Each number is 500 + 40 x the weight over its row's rms, rounded and kept within 0 to 999. Layers, rows and columns count from 0. Numbers have three digits each. The size before them is the row's rms in percent of the matrix's.

# down: layer 13 MLP down (transposed), 512x128, rms 0.858, rows 247-299, columns 0-127
# up: layer 13 MLP up, 512x128, rms 0.322, rows 248-299, columns 0-127
down247 106:467478487505491503449527554501459523538503468468536468474508526460551440473524502537492494501512472503509467498459514472513540544511562523488478470531431489484519496533497465488476518499485495544443483502503472549487487470489674518480556508507496519524535486491509540519515472741492466482437503515524462546515614541501479467495560469513540545542507510475459529496533488479483504526458
up248 098:555523510489454495552458557555527498502485530577521546474438478502496467511521540552513515460536562497540558503429457509564546484483570537451496540508443513564550438509498504502463487509529519499538517536517444552530569476510491502470453460471451463490493449501550466458561555511377488443504538482534481586480522528414493545528571454444499473522570496527496537587563500520521498531529
down248 100:532509481472533441510641489536547523496425465556477564521595460443467511523462529444514476478479503498559462546541468476520468479486449543428434475504513446462476538458485537510552464561477531510507483497508478527487490492446527467562479520486508542507535483488545516483533395434579591513487504462471575511541603458526485499504558547513522461521513493495537457469479476487451531523486
up249 098:506546424514529488531487469463498488543576498512503505463552496450516478463434563511473466519392589520445514398493543488507473488460445442511447554530503495610467503533517488451496542480551492444535455559505423529487410531514512495511529549490506519470436562512535481539556452468477524537461498538515536480529572538478483445482516534461513487556506471448494517452537487500481417501555
down249 105:484534501530488518554475519481531471448460454488497466480573509501506462493529456587519487524443556493497471537465565434522456525459486398516535553510536497577471492470513525532503540482493546514428514519544468491608470503454553525458510426496491585530441474464493472524444558419564408516542516475441487481565557524470467483480541501488498532543475531481526449542475484503536526447422
up250 110:511463511493478481560503509606442521448432509479542532523557520523488498498512510541510583509509478518506456552508483539514503552464507595545409481524488525478469529507553515451533525467500509591542455513494538453510508519498482535534529535526571499432503507437515518483544465499436461477528511497492523424509552456442491529472476391484540499487583503422533448552555467588571490454486
down250 128:572489468545527489457487475510509445482510535512496510479497530494502490502477467506508497484495480546474513478496495483465497517545513521475507515444472502550522540523477452455462502450509489484459474508496499525565526515476820474489505485481482491497511478507521522496473466417545511467498519508548451469520427478449515476487547461496451535480501480517484519505520531480494548475473
up251 101:563496526502456501494397514492558480469550503521521492504514497501479513455474506466528508544466487445419503431512494428469493561609531523501514514486443496430486474438456542567410533439539505540526490574559491517543546502457506491507429555500468567480511422536510514481522471469510513549543582510526505488459465542452521512473553581529481498414475510428500518433472462515484479469530
down251 096:516458538557482492537486522513577546502527509509566485537565515459480474465485509456517544495505494490481538489481477536437517500524517544568439503531461524482460514432515509556543516487534506443471568540566517520457467477496298563558461434508509553458458524527535467510566471529493528479548517503546471541411450529466488510528521463561466493507457518421481507534516529500477473468507
up252 094:535451508424547497504498502534510531437506532453478480510513468446433498489429521504481444510485489523444436394484512457493538512503503514506489497509497437505469520406503442550481578441579443471466518560573469520514525457592485539562475491429545451509469483538516494472475558514501492537376490425510459475562487459473490535505573517490473458489438471519494476506481429493494471482505
down252 091:537531480454539453565513482519482519483467505533475454488475512437597454524441478493454414480598515494496466518486532531547462529488449533516514385424501441472497559524514505512541511449558503547459518466515458510485525475533543480505481532476475512537477484516566491506422495606553478518469412538468508558501488449497471522480528531484451543466437543531567473493469407514499493434471
up253 097:538470514490508546452412450576532562526465498463561490538483536518533509490485523620401443482469525491494444499501456490554530415521571500474499516475515474494446499436431433481515463583562506513468438490572486530480501523499489494465528520478506451497456489523507486400467458490442493479427585510458491479524517462486501512504478554552488545505528541512554581449517543489491504468503
down253 107:460523437540448471453504483517487479525521525527509551425543458563585452394467479467501480511460506564517458573502483499527477505516488465561505478467456470564448440519479564472477456451526556455386485567476492539563507516504480530511525480453498525542524527504492537482445457516405482504482450567443540532482445462550501466482498498583445462470522534557510521541535494476488551520532
up254 087:490588411569459500526505508479550492519485553561487504462470465558500503513482531482534479518577515541523460454528587491528468503481570457472495523472488462485508551503439495570519555451572547500539476480472494465558579537493483500485422450474573459521504507530517522505455538398499502494515448451507519503560516497532507520549476491469530504505428534475495460523465401501459592482412
down254 099:475486513464511510506528609551513513523494440550494519476528475469539452500600498517520523479476516473508514502516383475549494382507489490484426514506514493496489479534433411555502552487496496555556535527415473524457515489493415492458518524497522540485504571549513485509506533429476456509552571530556430472499524484503519492467484515546460500479503496496529429508373454439504503476528
up255 103:525529497545553490552555499545478524457484518457506438439450552486553492537529538535498510513504538505460518573518483527480496455555501519501525525569581462548495528467472478436555540466483534481482549564447502460490459517508549484461486502537510461490582550481493549576452456457417549504547519503438508448465496532548464440427475540535491467482496531474563592550512589581535459508524
down255 100:502450499584488436440491577568482465542426536479498585532470453483393457496519523546499539531489492483502497450495459470454458500486518474463520475519466502455465527579580438538446477502503503537478526522565530514536517552573567461476446447478520522489514505480511470459458467522483546591580513481492512470532556579498468458530489430477442533521420479478479540504510469497543499476541
up256 114:546514532527509454486504523539507462566498546432488528514496487525502520479468493560538476473527544473541513563427471491491542529522521562503558458500483505443533462496498515433492507431540512567499547451566527546513449490496565488560434522475489485532521478480459517470575500450528512486564555579483545513478474451603475526626420572479530510476473462463434433434477512534520506489472
down256 102:577473501533524538488503519493532505536466543417494526516435590465506442463472550524541581516526557481481524531557549530519475519536469474530555456501523523493494512483566496454474494498499502522521505476457468536522457497526312516495427512473543495499506396468537509520535496425527492466473538495481519513531403537494469520601451568509484499518487504514533519477491517450532510554475
up257 110:436437515494492543471443521432582471534523472425506494463501482501448454537481427502445545483532462556483545478588539497479500463485492463542507521544524554501463493490451476561486506538532502518527579562541463516543508432573501497484497547525564503576494442627521535504488519497457537476437473483528562523504460524550504414478494548519447489516516512511479515459515534531523528401535
down257 112:415439511551474472508455490444537441418382486507480485497435493497475481432506460463498400510483477551440427527575501460528554522509478532484533502528492506478533492493466467487502515531549511489528556566520528506541461458577393515495490472561492482514467459558469558503457492395503515520522518503523546525534511560530539424532443466514496451464479475466535495512509447485515489441485
up258 092:522571569557510490482463491568500440503434494425519501463438451557544535466489514497472550449480472454529529527446466543535474476561520534451585517458438473458526516485516465540502525536517553512458488450464503517509529563487423445496464561554509420473487509502543465571537477454472522445521504543502476430467439504583498498506524516431529480496505443547429479470544502468474462436444
down258 094:417531454491491446522503473520521538479609507452487479544530453456495472545485547484445517494486532487532516495508529475487468529479522458470484513487468482529512503503520434481495475441541487481529528523510524498593523485539301539544532516481502571503565468488503472408539489415527407504475556495494503497499514497536538496476476503440501472550518458532514571472497449465515480468417
up259 084:573502453504408546489504464490559437502484527493522550528509447461491486485518474491471466503456442517517509502492524601498501464558573502514449469508500476473537497411500458497476440504517451475500515496513523498519481525378485613446564525504446575486454464526481520512486480507475468510487530512472522483516454472525531390474518394415437519518507493460554490531425484496493451531459
down259 084:551504524461531541553493467491501512458503575500512475540502470493510501412477391501486599531474404525527465524490453535481521499521480509518466506548506536542487512513511478476476509482487521517468519492473509528516464480498382457488544577459488476523486499510527557490510436525521514486464496574469506555480508482466495319530563488493477460418461457462513474511478429466451570469483
up260 112:462489532487534441546484445461556447484550536495478474414542471530486564558498519441502523520483516524557434507468524567453440466577508483497478418584445502457529488405571511512527453489526530475515470524458485560501527446534479526452516495514463464514466436525491549558542457510468510534532446556537521475529444511429522526548539421573457455461558501495436511483535531514491516513517
down260 106:483555516518527465497479415489579442453567477532611554477531527446508527494459561527508534492542498536557534463497505517534471506523488496487478470572525406424518453471505583485493484490489489437539453544553557460509479550535457516502542470413507458457460478527478499463482421445504515552464436520469505494480545458461527528592501467510522505450489543491481567507506480525488562507580
up261 099:498505501527497456527559532417489505564425510481506485530514452470546503451507537425500549525522534457546463463544578482491464469488503542486501557543446495429484503530483518418451478504512484551549571557554506444499441522471478492515485537554490485475487559531466526540500451540534525481511541554536478515448504573490465557530542457548495395526577463447468586534532510497435463578506
down261 102:504543518512600545543440478511511494432550451488531508538505498501562543498500430555479543532484515490477497548447490436499540519482518394391485511508531479503498598466504499492575501526537509471545483434489462584492493509546429438483492497490509459541464511511497501559559495512520548554477479369503518504506497566486399553452518489520496515503577510474441503476525490484498531515464
up262 099:505553398502536415519569529512512524539510535516506509479482500508512450521484513567506515505502539506462544490550530550513520435515445515530521455508519510532506573431429557487559570545483505524459523515480470473470505538491493474514559522535493530495575533482513582529505476506587468565540467482538553549440541546495530427489397459528486525456522571559461489530590489496553502564538
down262 101:475509492474411538505544493500485427541520518476520465555528548471449465478501520413474463473465501536551499476521549477491473515607498523551440461521520480491497561496484519515513534480458487465554506573482514552472450502489391524498564529497514511544532547507457474495489464520488494518575484525452553537463453589497493500461469571514470456484506525518501508490567578588622516559446
up263 109:478562534541511446550505468508494494494499520475527502467586465482441567507510457470528526484491470477535502505485439471519473468444496485516435495469494539534565514528627512604481428521600553493491434474488496473491512573497510517497504526480521578539475459504455528480488538474561488494469460526482479441529505429497518511587496520537490503508446513525465485486568419504448619512435
down263 106:436530491476520510501350470483550449489463466482484514492525473462513498490510501457472508554482546504524455517524499472492552511504528477524508519540501469449501530545440525513451518507586418448452479396518579452445452543571581479511482480526536481541444497530422556525449480442472506510477492564476505561547593486544505516509511455474480404479482534532511528515445535484543511483515
up264 120:514501493468483494528479580552528512506469546575504487493463562525476403524430531446560621460518467538476509559449488505512572567507533537522515510435502578489430446489509492466496529514455508474498520528489492503525557478491487439439457587471467419475521462594542615500483462507512500468488450439507493482478479549482498485526495495558509544500498486475508522543520463556516463518439
down264 116:498457526469398492501467524491477501469466515502452449529534485501524461490485523468524525529521485573506496505531471570482543583520518534483504531485460519513468454479559474491496515550480499467544564524541462492480547496541427475487415578483516453493514493562601524519525476430440512547510434386472491571478415511525492395522508521508431528418463457457546503500480562467503468485509
up265 090:526518477564544460511504512548518463405507478468519496503484436454435503527544509521515473517470545526480485510523540487445494414597457497576569485505494470439495498504462456502463581445478522552553579512473575505498423535512530538455438481514501501560526528520469515485493522551469607518539514477473594486514434573499529451483488521513491533494429477503441483467443553475472534474546
down265 096:510516491523486486530559539536532467462455535479477530545454459498466463561425555487520482458554537472449502456564511500511513503483515492435475510549548407527497509471515527418472415540519486555505594532528541508465482533505493470482442433458547515417461547503522533462550523651484518488538507485442491433479495492492495529514491515452516496480424469492510498541429515471498446574549
up266 089:520455500493515544487452509496496493537448474504472488512574440507466481487455488613472477467539558476489514553518576496560506530506496507625529548520401469509491501536463467489450555464472413426512447466502485512512437506432497533488464488537502534534441436484515503529449465516517491482535441528562489544553489483435502489442567462459474498481418524500529507516478474506611458498456
down266 102:472395455479456475535457484481535551499523481509499442460460463542532462545513456486638521479544485539423550536506481492547468548449540548553553487557569512537463507507565500482458511451491447500539507541514519479482490569481394526502518482464491447527469530489467542454527478503475517459558464527524452461536404522485550418491467535483520494515509542468514545481454518472448474537441
up267 107:493471459536521515458443465505433488500499464408504465478553470441494473459493551499493449486525429481446448494452535495452546417475486444527498476539502493579414555539476475531464556513489505532545499512568546448491499443441488497448492486503435464485493533443597506483491531561493494479510485479478501506509546550537439462490416488500497433452525561486489489568555537514473576592464
down267 114:470490566537522509548504555594396438444460498511571458525458459504469525514504526472498497512550414484521527533471511547525480529514500586498515498532504477473495541489391454522558445618500490571512496464496577480484524515561471461474547525506564549506477536529527498502464514469548502512506542422528521470465566555528498457481546523516440508501436417477472523473501512491486554535490
up268 096:527470482467477525503446444549512466516487479542481489434423411493507536559509478572498492515487466581531556508504481448495435503551556393533436487491467499511528508473422501501442469521527536512511483486542425528454497466500549565489506522506519492511506438465546473441533496496458514503550518503518589534557546419432556483441420457541454445539555519521480463440526497496474466488454
down268 101:462436497523495473522538496552500480516432469481519517472484472486508509570503431458485450466536466394470477495551502509470464520484573485497536498455542541514495488464524474493539508561484497427511475514477482509529487516405476490533533494526528492442450417552481410538504518522423556406526454508443557445561495549445539420560507526545534500495449525538412533462466529543471524501440
up269 102:451517489515512467564518479470558523502465521483483383484535536466486520527502503549474504600454500414532447443461449480439515506469512546502440423466478542553494484527499463409420478553472511420524462539496502485542440579477509509505535532550505497467493461502499469472537528525541530578489553494505488493561469542503521489396459480491465547486562460474562558496439477448502535505515
down269 092:490540484430487510426506466455465513560521533522533569465528469511432461518465536568481545520524479469482546512457497529430468497452504416515481497508501561556496461502532431431497513522494562464512517473481509491497527500476302520518522526530483439393521572493509536468467526625509482541497523487548496510495489531508461480482459536516484485530548511526508489481487473502449507551507
up270 099:504483473446540469528460532457470473544464496548507534471557498412503480508507476510515438506478536574448488512484463477503526542410549548455566510497472522505460526484450486446556536440490420518475532426440456553543515387509490507509444487499517568487541472514511497570483465476490501440475524560484446490494499486545488519465529433520533455480411443514437541483488525436425421461510
down270 104:480494470441525489533499471521495537486517528539480448446454498528520543549516512388537515509549480458491516587488496564506506474431557428516504526583390498565409517445436512485441556482494506472468470484539452487474478526495570521487410477476495522500528489498557565472446497577519473538488512539542502489493540557541446520521512498483525463514428502467516474573459451534485530438448
up271 117:494476402451433436486512515499517494502492560530567514450475527500517441513485516502506515480539487456478444538520511524504510521555523502512577527504449456511549453520546487380561471520562554551523536408568451482464480475497495508512459482579504489523485536509489521560454475571579473434497458481579497449529436584539532542535511574517516525525471524473507496525487486529447424511521
down271 104:441498394520514485441499532474533496437513455490490544504495455524571478503487558475540557569495523461533492555505476513503521545513493508480578562537512485485506455531562484475523467558549600467516509475498454513487416544542384511546520472491465484400523487483553502549465461616550530521462517470551487473566487513488473527468495536494525524434490552511494470474446475476462573479504
up272 107:565510510437524444533549558480641517451489528497537505502535458541454540517461529539485533476528459480577487603503521529551513457537492528512551440492529554516516560612548470523450543506484489438493476479426519460488530450506526548540527492493494519472473541509490491463527521527478457529476524498471570525519505541521533565481591496532477466604482487509470454467520551534479456516453
down272 111:505494550494569455539485495526535566437503503535462428471499462522470542550529549515470463525506541487505477473489575484521508479509531590505499511528497522512548568513477486580608569488557496511510498482475523495459493424470514447512436471537480476411452456473498534473595535443486538421491536607435542471500566467493505464580504513540505528457521467519521497473567494457498501453518
up273 098:544488469459422452534479557527530548513459531512496533495486478560521499503552495512523459448542472536510496534462460446473454504445493506561596450517433525494469457473482483497473484489440539488483504570490505379519516514517502536553525469485534505464476457482607553535509459498513462529511529493415454503451449551453474439509511421497457585580430583529461521483504485468501445514501
down273 095:508479406423581479543516471465502528484483539464515525493518476487477430512493521479493501536532501568500480478461486490509440479537489419504553513561501528515453493436517539445439465508538563516547460482553531441485529535519402555557503511523557487506481511478531459457545443430503512496479492556420463539537461480461496509451521456510465582541507540409531525502442539422551419513483
up274 097:521514467456568422501540500546505576463518465507452430525523553558531527485516462591519491476432497433504425546446473509422485482535531526456470500432497461451544542488487466507515533443537511506502516532546465420551490538432532591484521441486513450555485495413536479476460537473551532461558460497465447489529463474493485517455532432505567528475493525497502483542500442487529539520563
down274 102:458501434464503439423550467517472549493460517530534479523492502510573527468558549525505440504507509490544581514565555556465539525459522519462478537545514505521535478524423464425488496394529531498498523536491578448522545519464551544466552436446550588514463559463478495415464505498499582418483506475553473446487468517533494503535489496512547442536452513440495496474499460469510473508529
up275 095:554562482483487503495406475506458458515524385455554460607530468462466524541487514469540387460437481501486492514466458570466514433475509544488488471506552462558501493560499492469407475453531512506492499488484533511510562539449486504505453506521503526482576504573473534562550504496478526490487464503526512512531455481473465519529576453554478504540452467532474498483525479400514447436460
down275 096:500481446486499524478540489494540509439510518481493504480526451399476496489456505498510434454494527508549536498535558462467487561484485499496462543503529484556543452442489426483528543482503469475554435511485453484493528505560541466478522496427378476496491557496445502413509401506449458455483434500459553476552521506452475442469543452483462489479505461441452395544514522542462499428552
up276 079:470494454533501478471457487414549521469549491529534537489462546563539531461534478512433461457425620517495520502499494503491526452519479434500483500531464547497513559572467522443496478488492503510498511465480443523519430467415517476560498530541513499492450472563510465524537467588591530495518496543487592516496462562458480506496527535550577476517490566481505465518475515458577438474418
down276 088:482492547559518457497448546442461544491458554453457469548467488512554478537446513623511494490535528552519512509478514501467469481474499531503497461512564533558496474532475504542516524489474498488502382514500523420478495521460379524464481539468463531565540518468503512518472515601473426530462486494566504439507474531493494597461519485511517532484534551567483547567508538526547553478444
up277 090:470502497502509540515399469526443538493581538496511531558515531519569474431513557524493461462533483520512552414506493565544526463555418454491514413501467507525508480494515501536467437522517510501522533443526473404496454587525506525519521560512512504517485463466529515453595566519495523567436510502567547456502520427450510508434513559467469498461478572506486545550536468505502496463535
down277 085:443509481468482407479509407421497505598442536500510539461599469515482482449475457475403491557444531472465517516421521509521523558548471517481491515445539524534528545510454487521464493418464516471489604527516454452482511463555468523515498468468534486408486468540510544527471466584451503511468516469479495520511493462493500439524492539469523495505484454530463422519447547443504516476492
up278 089:496492485518529434566459475524506446479518444419441464506553472492581462533454490623516536478485542414509451527488481532470494507500551491518479458537494535611480505501463473534460498490430496463503517539470474526535478542445474478566526496466489493501539553474453569480525507470521503531484519473521552490558541570511460443543510498494478441460561484391498453508502508575541470583483
down278 091:514432502541495539486467466467558514511479542522497463519506489502539494465535485493491449499552448505506530469480482482412531526492570530438469597535509535533503485481449465492439547511495530506566468450409408614502538520461474511440527456528496475543530540498464513481473485468538525489577531498506466479528505472470450442527524475524471447499561480598460530452508611543549496521581
up279 099:511484523503475496515452478440510438444435574543504416495551526582437500514464481492483499467483411524494528482481530435504524470485494495520499460436510472477482496474504489524591540548487501521486546532537457468525543461628534462469578517497493529572516500440439568469534524467490492449491545507516450522419476542419455502471505554508526500497505573541500464459483501483567488520593
down279 107:542457576473556452467470525478492470541542521557466478491535515491528470518459472469514506496431494428552481502526540430461495454541521453452503522497466508512545459442495463467462460473468502510518544504449574481550531551546514490476531496448449539611507478472491525487494518488457411434420507468483510516519482449438484513423424599497575522553523520474561507508504570461484431532468
up280 107:490453481418495427445510436494409527422530520471463460459475449607515457493532576523477509468444492497483481515497477524520512464573445533457471433417537518456483553507469503461575476449480539514506461531487516546490402497549539497500515512479464479478552453495498532515562489482452569442490524503566472477507436512498448484469518498506568478514585526462548513516535461498461494484573
down280 109:521575476454579496464422490504476493505477499490455558434566495512455514506486601497552544481595478514496450484519444500515491430543496536515518511503579512506555532518470494480526551438468513451459571479412476520478488488537486534506493448475499499466502404511496498468536403568456595459521492550522558568514521486415475480468485473533492523531516470514489489499494472439551537514560
up281 109:475516521511517428506463454469532544508382517443521516515535500506467418553485468561444576500430505462533475578495509496499577493532516508527488476551493450504469466545537557518575537447517533469523501440574578458479525499506487409496579521550521497507518424555538510505543469482538479537556473472563506532608489469469534526485518434533494503478466466531513493495578519503529511514508
down281 101:459463473475511543421498482489573578553505482545460590535551500545504430503522471568461522452503506493557509494536547563489534418503517572457459516496553491481452514499587543474470520505477594526513498514511497489523530428492512460522540454553524509420448448512518483490508490455483498601502501522503494577527475470479437448517526544498446521524521455477557477457501493423561542465444
up282 096:386533469474519495560608512517509455531522499509444514489563489545477470430509454570537478463506449489552520510502497446481557515504475529502525454539468486464568502382487463486526469522555532479435472440573484504514471467526532571451508547492465573495508495520501514532527519510490516500506507441510619498559488502574543511480445551485524525487434566509534545555544518469539506487533
down282 093:532578490489484466534478452417503483492490497482534502506519512506511420488473494480496525477467534532526536476556408455507543440475430512479577521494524537517506441552555432481535484508582507496420466487509471542515535544456442464483452516515489507510477516505510489379518455610467523552490494448569478470545444442501475538449409536538557534475502479480461513602493518520511516500470
up283 099:465520457498525440498521558502479532511498498477547532510455573521536429515469580525509552525486486373442521546528489550465600489553518461529522509564517521543533416470561515501469530490466494538519496494541488462458476494409511490507510449578500473447559451498587507508578513523475505495563475520574539431552500534483552488430474425531481516530503468533446523491522486522481488464472
down283 105:448520439489531508493421434469475590494438459511453461498482520431555529475506482545547474546517505444444498528523532488490620458494450517462513470457545500532443521542485405516451468422455572464513422485473498519497502514507571446514495484554513507441491521517478520471441508540523495421533456534508478500504518495463565519541444526513498443521466465487541564530513453545481537442434
up284 100:465497497453553443496485478483509428524542556458559493430534549572562521489495516454447466462476536510460528574493522558586490458493432580504407453564460456493523560471491447477493522535558522523508483552479492507544558517514549543433506484511419504511456550518515532516472489514493491503510548498531534551453532493391453508468469489500437535607459470477457521505534509527512479472492
down284 097:559425436542575508506510479505441472504568543521548474444475477496546590507506463498494537442520517582551536557468535462537525500514562493504443575497543482476420485501516543433551572458507517556454495494526451516509461503505504486481483526509505524420512523561511507520480509594489504440522505546532501565574532486522582500467532564489521462504449470500453427508559512530526510449439
up285 096:483495472588551468526463504529540506498491507537510518546458545541535502483488473480454537523479538566519443482486516476511434490478517461509489414499507577507484488463481424497500569443509472533436542534484542480433434402480561493529597513486483454496504487498511447451513429479574518517582486451462508485427492536533468485502468453459475415508508490558438432506421566466484456499518
down285 093:502529447494592478535492528480474483524495477506488503606514581510508499536502535540487514500574477547456468531516538495557478487536527508560509457535496566460530497462529553572513558433508471519480502434530519487454475585488448488548516576526408458539523475473474473472455473521557494552538477425494586523514561507483567476470518499509470383480499471512429466477472516532455524558462
up286 120:562428446476446475462449516517444475523389469522492486484526494468516515504443488436522507486533554498510510551503541486465457540565527494500478513545588522453505480539550450453496458508472491534395498521509468532546482475432493471526446506555506474486605555511475584544469496482498502511491474549464496456524471432554514465452560578554471523516493539449454561474528539499595492503518
down286 107:507448517477542599554576541498620492529520535533538476574533443524439519476509461538436509497522555491459450536462477515466564534520498524540502517447491533521459514482442475533462459425541533471490482526548474459494592475493448475472490581457516527502480441503475476558537419515512483558491496492495521532462467448486534497560508525512491543445453497506523527584550492443436544479448
up287 093:547505482461403510611454418474556519543477497485546480460490527507535457500515502509525520573463588432527476464517472506468541569462514517477498485512503478496444472511460470467445476509556557511476457523475510498532428494454512517540510572515465413499496461529545446502454461498517471580522628524498511561507526522463498495406446534507521546445511485531534422509546500468507532488503
down287 099:531552479458554548492490418464460526499479543525499524489511506537499500443511502512438614477438427497439512507451527503527429531515514512523465499499441499521468532585503494568520474466454557463469514534560569500521550470499566515475488483568434497431492494487522539503489523595503472532496494464489481519577461511511431522520414511453562496508571461533531553419531504468484554559537
up288 101:509505462590553579562553439483501538530554490505556444507488431495514497462515446488470494525536470531560534484416505463597449470486419471573498539533488574485444532477527474527525508458502469528472589478546437528514529467465531558577461451552502504475474501556495545515485467528510555472506471514504538452485516535510530539459426480493459476544531504482507512503418516427505532565468
down288 091:510538537483451520454501543492503533520456486516512480509485563471526457470473516535550490499483519533558511439474501545452490470469462547484495487503509544547543492491489509477474513444521525469507541484541411496516493513598420435525550479496491482458490492537546467570441474514595603441483499413542508509555476498536504464393466451518547583540524510572548443483473485388532512503478
up289 106:460570476488580521466466506503454444454464450433526576515523499456493497546608516470550577472495522533481484481482529528485507534545487484456505454544502519500481520511494513518484563460481484568520496511420545503472467497494505557431433491555580479405441450435517434466425497509537517533486613455520451518488460477520481424548491448492568474486526505519505496521485483533528461545481
down289 099:392538516451494502494499466573520507501537507580431503523499512463496446540479548484449507537463498480470459466519602488536522497573458493476495524505521535636516494447484500484543502553428481482497475489524525469419484471545480491456494519534566525587445548512460483482518515476497507534535446406427519514538476437475474538524507505489464438506502539576499497538489488485449563522578
up290 097:521467554496542587473503567447551519496512560438577493451537550496506504507504509496487442473489442472514507491492528474411444501507484473453495462503443499581569470444468558406434458579488494476402521521451480516510550543441501431494521574506531511410516470459461464568479474446476506458510494544543516511470489518538515481498525485544522510487493486486476541479557471572547433505485
down290 094:474419442521480518486442529524554484553512491467534542476557492501515476562495485499539467512497500501549451564545533492514466493464433493457549468564477455540502559558534455458541480582494476530455505505558537469519547551490404505491530569506426499526428492549414464527518505453511519459484519459607502482463496492450599415529506457491551505508494491506495572534482478540480552508448
up291 089:475496511576519493493430523569565512454494498533524456495411489512475571467529413484496540449482456411532409501439521516497519508457554522562447471434436517512478467481589501476505509510466514394450514476542467522470507492448507479494456500472560537496488513487519562472516494493450472424560488504585417486492481503537458502485474477503511487526450550536451539517524528580503489487568
down291 089:485473439512543565488466532443514574493583548465508520546497461559501549517522526486542466541500474515516483467527455455473500527522529458513514453522488505475466516497509512517569516508469491502419415422571473531570539482470356547442532535520561516527510485399511485541510513453469468448531521540559482461503506542491578533542577486551539530522482525470438523505538510495466540550470
up292 117:495467528571540452514519502549522479535498464531469499479508492578572441495506499526477542457475534555509439547444598520477483492532383546517488485489429439514482556519543448507498488524480496542468535487464502556505564506485469505525498475536481396524531493497433519500450480528465454536532537547476497438547471497560505509463574451471521398510499516502498479592529418531512455441545
down292 114:479566502565548527541511508555549536471561449484452537522500511581553414519509501507461508562491489501501447492442571510494469442530448514541510507523452512555433594436577515459583535468435491516504487469512480514507503547504487468566475482512492548426500447521474538534428503534488465542520498529474487462570517432495510472497498516448519454461436536498543564580503465555537530451511
up293 122:510424531551547502430590467529506556510538488588507505528500512538527487487517516500523515536530550518551445484464509505464468521574465536467545587591483490450516433551421525508479485479555530472466463519466520539495439546459519535512507500428476473462504422517481542519485513442484445489556479601552437542543472502551508532474520501496499431515465549492481495532560509456409480544520
down293 110:507468461485573510515564440499507516492497484513497527527496535462513465453534532527544487546514434447519559467527590434484475495506433521569563534508518550485543512576454489533525423529493491561496507461471492602505517555502455470487581444420490521491511416518469509462494547463468451528521608503457473509517440504503434483488599578460554448496502500501563508478513517487508523497499
up294 092:461520484473490482514494576594514535458427489512517496469537536478511526515502491499460539506442455512572524510440510545465518519491480559545449562532470519518532524458522470473509497494448561575469512576528523535461478519522532571531554532498580458491428512515543538600527470510506480424559519494445538503549507491503462575424527401492478509462521433463541470540536545440508544479558
down294 115:532440431500504459592534486550508535501495497501491450508481504537470439501528477535493464512466498504510464506527477513489515479525516532437540483492437510552461485505510476457489474449503504512466504503489495494483536571519777517487510497508500471461518571431542579491536494441456465484498513447481475483463475493493486488539528506498489459503486469474499487500542464490529447528431
up295 107:531535458513538536512490510512520577492486544512514515485548444472500461462506461428466542546489508521473613464545427475530467548446531513471442518445541536456532533551429486541531537558566532449501508529556510486442495461465460477574497560573530418498459496446514520582484512500539501545503585529484443545442443507459429497529474473572453506531480510466514458506535486502453508549483
down295 101:499506462549531545518514505478546495553540487479429480530495486424523552510476499465476455548468507480468515439560526453520511423563442632494474480427503507509580510521509561484433513504438472514434453514544500465500554585497546558483485504528435569477505446468550404539553492502496434551497508482512512505493526484476490441553474479461464550486490531511517519438469557436537499537470
up296 085:571517581449527450450491470530543521489418501411488501528509439550496455620478475475416505468507556450466418481497448517466511446492511459478483506524534444481456399492502438494547516492515502458454535484462515495508476477494470534452536508520457577533522479457481536499491451508495489457522542511518447484442548569545475484489538483597498505459501535503524480519425427441454514521483
down296 090:575509485448507527530508563485521463519474458459477510568487515486481436422538509503510476529502505567509488521524475491559493535487484433519488435482451551510492494480580498509540531556483467510521554447504473481522463509458352469408550521509493480511535458475455480488495497528459478485579518556453531380494574553499474502529530449519548527420566506429500510471464502492460476433504
up297 108:506505407541540479502453479514516530462509430444515523533480574528481468490525535505492547439470493508453402514452500531435476447555508504501478481521512502458473483438499435535429571441475498552509542530555533445445590482459438509492419527481471487460547409521459571441480514477522515495541444548562435503519502550491471518457537492530457503573515553480472515463468489481457521501558
down297 097:431480533522523534460529493400564521518482500489502504528514606443510463479507476508471470435432457543537496500507388516468544486456457448508458531473506546475490492450514505547435534425454548498486541546500427495463516532470545481612476466434456479530515446481505468518491479477593485575560498457451524541538581460489472527526519483455427513488470519486503539474529528497480535497479
up298 087:489548521497548470493503444504541481495583520414524521454517479543548465541512467495465523530471533557531417554477565492468525539535591482516510429560523496519522494535462477512491530481511528587541484507475502444484491483463501452553534475449539460465483515382610447507539489478467563517511485447543419511516469493468564494497444476438563463515536543465449522507487431459509513542477
down298 094:509483506463491463366457448460527518503548474496487522533491529488506499428477477523447521471542577521535454482492510497515467509524518497482523546551482414538573429530511513490444517544406483583504479572544512482481543503566473424537448547481537514472526488417507475457435475530460543490489440422507506501463501532507512485443477553493520490513494545529525510611512462536422531484541
up299 095:548515531536492487547421520582519450500487577505511452485484452525541432454489480459536480511473432492529546457434519522501533469621472490517533493514444482473537560512540542441560503571470485427468524457486492538531527547517500535526473443546500526516468498553477461597495489535465527463541530520467535472559512549527503599544511567457558485494513497519468493561539506513577513520433
down299 091:435498469531489473479481534597499455446513460463517505502438508477529511516498518566527572500527485534473537527534539510544474498501495473511428487528512521469524511508549553467465434531454545521532494500547550518520554570517409472521538523460485465488476456450587578481452465372507491543559515517514498485449424452553543604495477476545513527537480473488509490557497542525500491431418